Each number is 200 + 20 x the weight over its row's rms, rounded and kept within 0 to 999. Layers, rows and columns count from 0. The size before them is the row's rms in percent of the matrix's.

# gate: layer 6 MLP gate, 640x128, rms 0.157, rows 604-607, columns 0-127
# up: layer 6 MLP up, 640x128, rms 0.158, rows 604-607, columns 0-127
# down: layer 6 MLP down (transposed), 640x128, rms 0.155, rows 604-606, columns 0-127
gate604,097,202,207,173,176,181,190,198,170,201,167,178,215,241,203,172,208,174,199,212,199,238,209,193,222,192,218,220,202,196,194,235,192,239,216,185,170,228,171,180,212,228,168,206,153,210,162,215,235,192,182,210,185,182,213,199,206,202,230,238,190,207,196,211,200,192,200,220,243,175,229,196,211,175,209,198,205,230,166,202,208,215,186,188,221,167,226,229,198,187,199,217,194,217,183,193,201,201,198,251,225,176,197,217,177,197,229,227,214,216,207,181,205,224,211,222,200,212,210,218,212,234,185,194,203,209,225,179,193
up604,093,185,221,211,207,188,142,222,183,236,220,165,204,233,219,220,175,188,175,184,191,192,230,184,145,203,189,222,195,168,230,192,196,219,248,201,210,246,192,198,195,198,231,198,189,218,199,207,203,215,219,186,192,224,238,217,196,214,218,194,203,211,225,216,201,210,229,225,200,186,215,185,182,178,243,202,211,186,185,198,208,200,173,234,172,204,218,196,217,175,213,177,209,209,188,200,163,211,208,202,180,230,203,226,211,222,165,186,207,213,226,190,221,221,226,203,199,218,195,218,197,180,229,216,187,210,185,188,211
down604,094,160,191,203,227,175,205,184,219,204,217,217,197,171,201,198,183,187,187,201,184,197,213,222,210,205,215,185,223,187,184,220,211,194,183,179,196,182,205,206,200,180,197,201,222,198,207,202,177,178,246,194,175,199,210,218,206,219,185,167,241,203,209,193,208,188,217,229,193,201,151,207,177,220,206,195,200,195,208,216,224,181,219,213,195,211,132,199,178,204,198,184,199,201,236,195,160,239,225,197,185,264,195,228,193,220,177,213,200,227,208,193,222,215,177,223,235,186,192,192,209,165,218,191,179,210,238,194,165
gate605,106,215,236,182,214,185,185,204,208,186,209,213,212,228,220,179,210,175,209,194,194,226,189,172,229,210,168,228,188,171,227,223,252,230,245,194,169,175,215,203,207,158,223,221,171,166,179,206,239,184,200,207,221,195,196,227,214,196,205,199,207,196,202,184,215,156,227,195,199,198,231,198,231,202,183,175,182,188,171,178,191,218,184,205,192,213,199,215,200,175,200,184,166,202,185,221,188,211,192,201,203,232,199,232,192,212,209,207,203,159,193,201,202,164,208,216,175,181,189,197,213,194,178,164,199,213,233,199,230
up605,106,211,218,209,215,191,191,189,256,188,213,213,171,210,202,190,212,230,197,212,207,185,212,208,196,150,203,250,244,205,205,189,169,186,197,225,226,210,213,220,188,211,176,201,224,212,223,210,209,188,226,206,193,241,240,210,223,232,182,198,212,205,217,213,241,232,203,193,191,211,202,164,181,239,213,200,223,226,172,204,240,192,215,215,225,196,194,197,179,190,183,207,224,216,198,201,166,205,201,156,209,190,190,192,215,175,214,154,175,195,200,195,207,202,185,213,187,203,224,181,221,207,214,176,183,193,185,200,166
down605,108,258,229,231,232,202,226,220,198,173,164,218,212,191,220,185,185,206,213,200,167,208,206,185,208,130,202,210,207,179,206,219,165,190,180,206,224,175,199,207,210,214,199,224,183,176,210,227,217,188,226,198,196,183,196,209,229,215,180,191,186,200,185,217,188,193,198,206,203,214,241,208,187,199,183,187,183,213,197,205,237,195,237,207,211,179,192,221,208,182,187,220,214,184,197,166,203,198,207,201,209,190,215,192,204,195,199,164,179,215,203,226,158,206,194,200,213,216,208,199,177,175,216,221,201,279,219,199,195
gate606,104,176,185,170,219,212,172,215,224,222,167,196,186,230,206,182,199,156,196,220,185,205,192,195,181,193,209,220,210,223,185,194,230,190,169,180,206,199,197,186,193,166,211,218,178,214,185,194,179,180,183,222,218,246,167,191,148,221,221,216,221,195,168,212,211,208,202,234,239,202,196,199,200,187,214,213,190,172,170,211,237,175,204,202,204,214,189,211,202,167,205,202,204,160,242,196,181,162,168,175,202,194,183,160,202,171,235,186,199,202,225,201,174,189,175,176,197,187,186,213,187,198,192,194,213,208,202,182,196
up606,098,191,179,192,207,245,205,171,201,210,215,223,181,223,218,230,206,210,188,195,190,182,207,166,169,178,181,194,195,167,228,155,212,225,230,190,213,186,203,211,197,223,213,184,187,187,166,196,226,225,190,205,182,195,188,233,205,218,211,185,229,194,200,180,188,225,246,211,198,214,216,202,166,207,186,224,215,209,223,208,206,184,227,210,176,204,212,219,224,194,228,200,180,155,198,165,181,186,212,183,222,203,206,232,208,229,162,189,208,210,186,203,179,160,194,203,200,194,187,209,233,213,246,225,203,199,222,167,218
down606,099,181,190,194,183,212,184,209,186,245,220,201,176,199,184,197,171,192,220,199,192,217,208,177,184,164,213,195,216,195,197,187,221,161,215,159,225,215,230,201,182,180,200,169,189,192,159,201,186,202,169,174,204,194,201,170,234,154,227,207,222,185,209,187,194,215,216,216,181,197,192,196,193,234,196,200,195,189,204,191,189,242,227,201,227,198,169,232,181,192,188,241,209,206,194,181,212,190,228,214,210,213,255,206,188,204,181,188,237,225,239,203,197,196,190,226,217,236,194,196,171,199,231,215,210,213,187,202,224
gate607,095,190,227,214,235,211,220,225,172,213,212,185,218,226,207,178,168,198,192,189,198,191,196,202,203,209,218,188,210,202,179,220,206,180,170,152,221,169,191,191,191,225,196,152,174,200,210,204,194,185,189,262,217,192,204,202,207,204,200,221,220,216,195,209,174,189,193,217,199,244,238,203,219,192,195,178,205,202,187,208,197,190,171,205,223,262,202,183,219,158,199,235,176,214,181,188,183,195,193,216,177,225,157,210,232,175,206,218,222,220,183,191,216,196,203,193,176,196,192,220,210,213,163,208,172,182,211,214,206
up607,092,205,174,199,194,206,192,234,209,177,184,225,166,192,216,218,210,184,212,195,214,221,194,240,209,182,185,223,202,213,208,183,202,187,233,235,188,203,197,204,200,227,225,251,229,191,159,208,213,232,242,164,203,223,225,195,187,189,195,210,206,175,207,206,224,186,194,203,206,155,173,215,200,190,201,214,207,205,193,192,195,187,214,223,187,187,215,213,161,224,221,193,222,203,183,197,218,182,221,180,207,196,260,172,157,206,193,202,192,167,206,193,241,160,197,210,194,212,185,188,189,189,208,187,227,192,197,173,169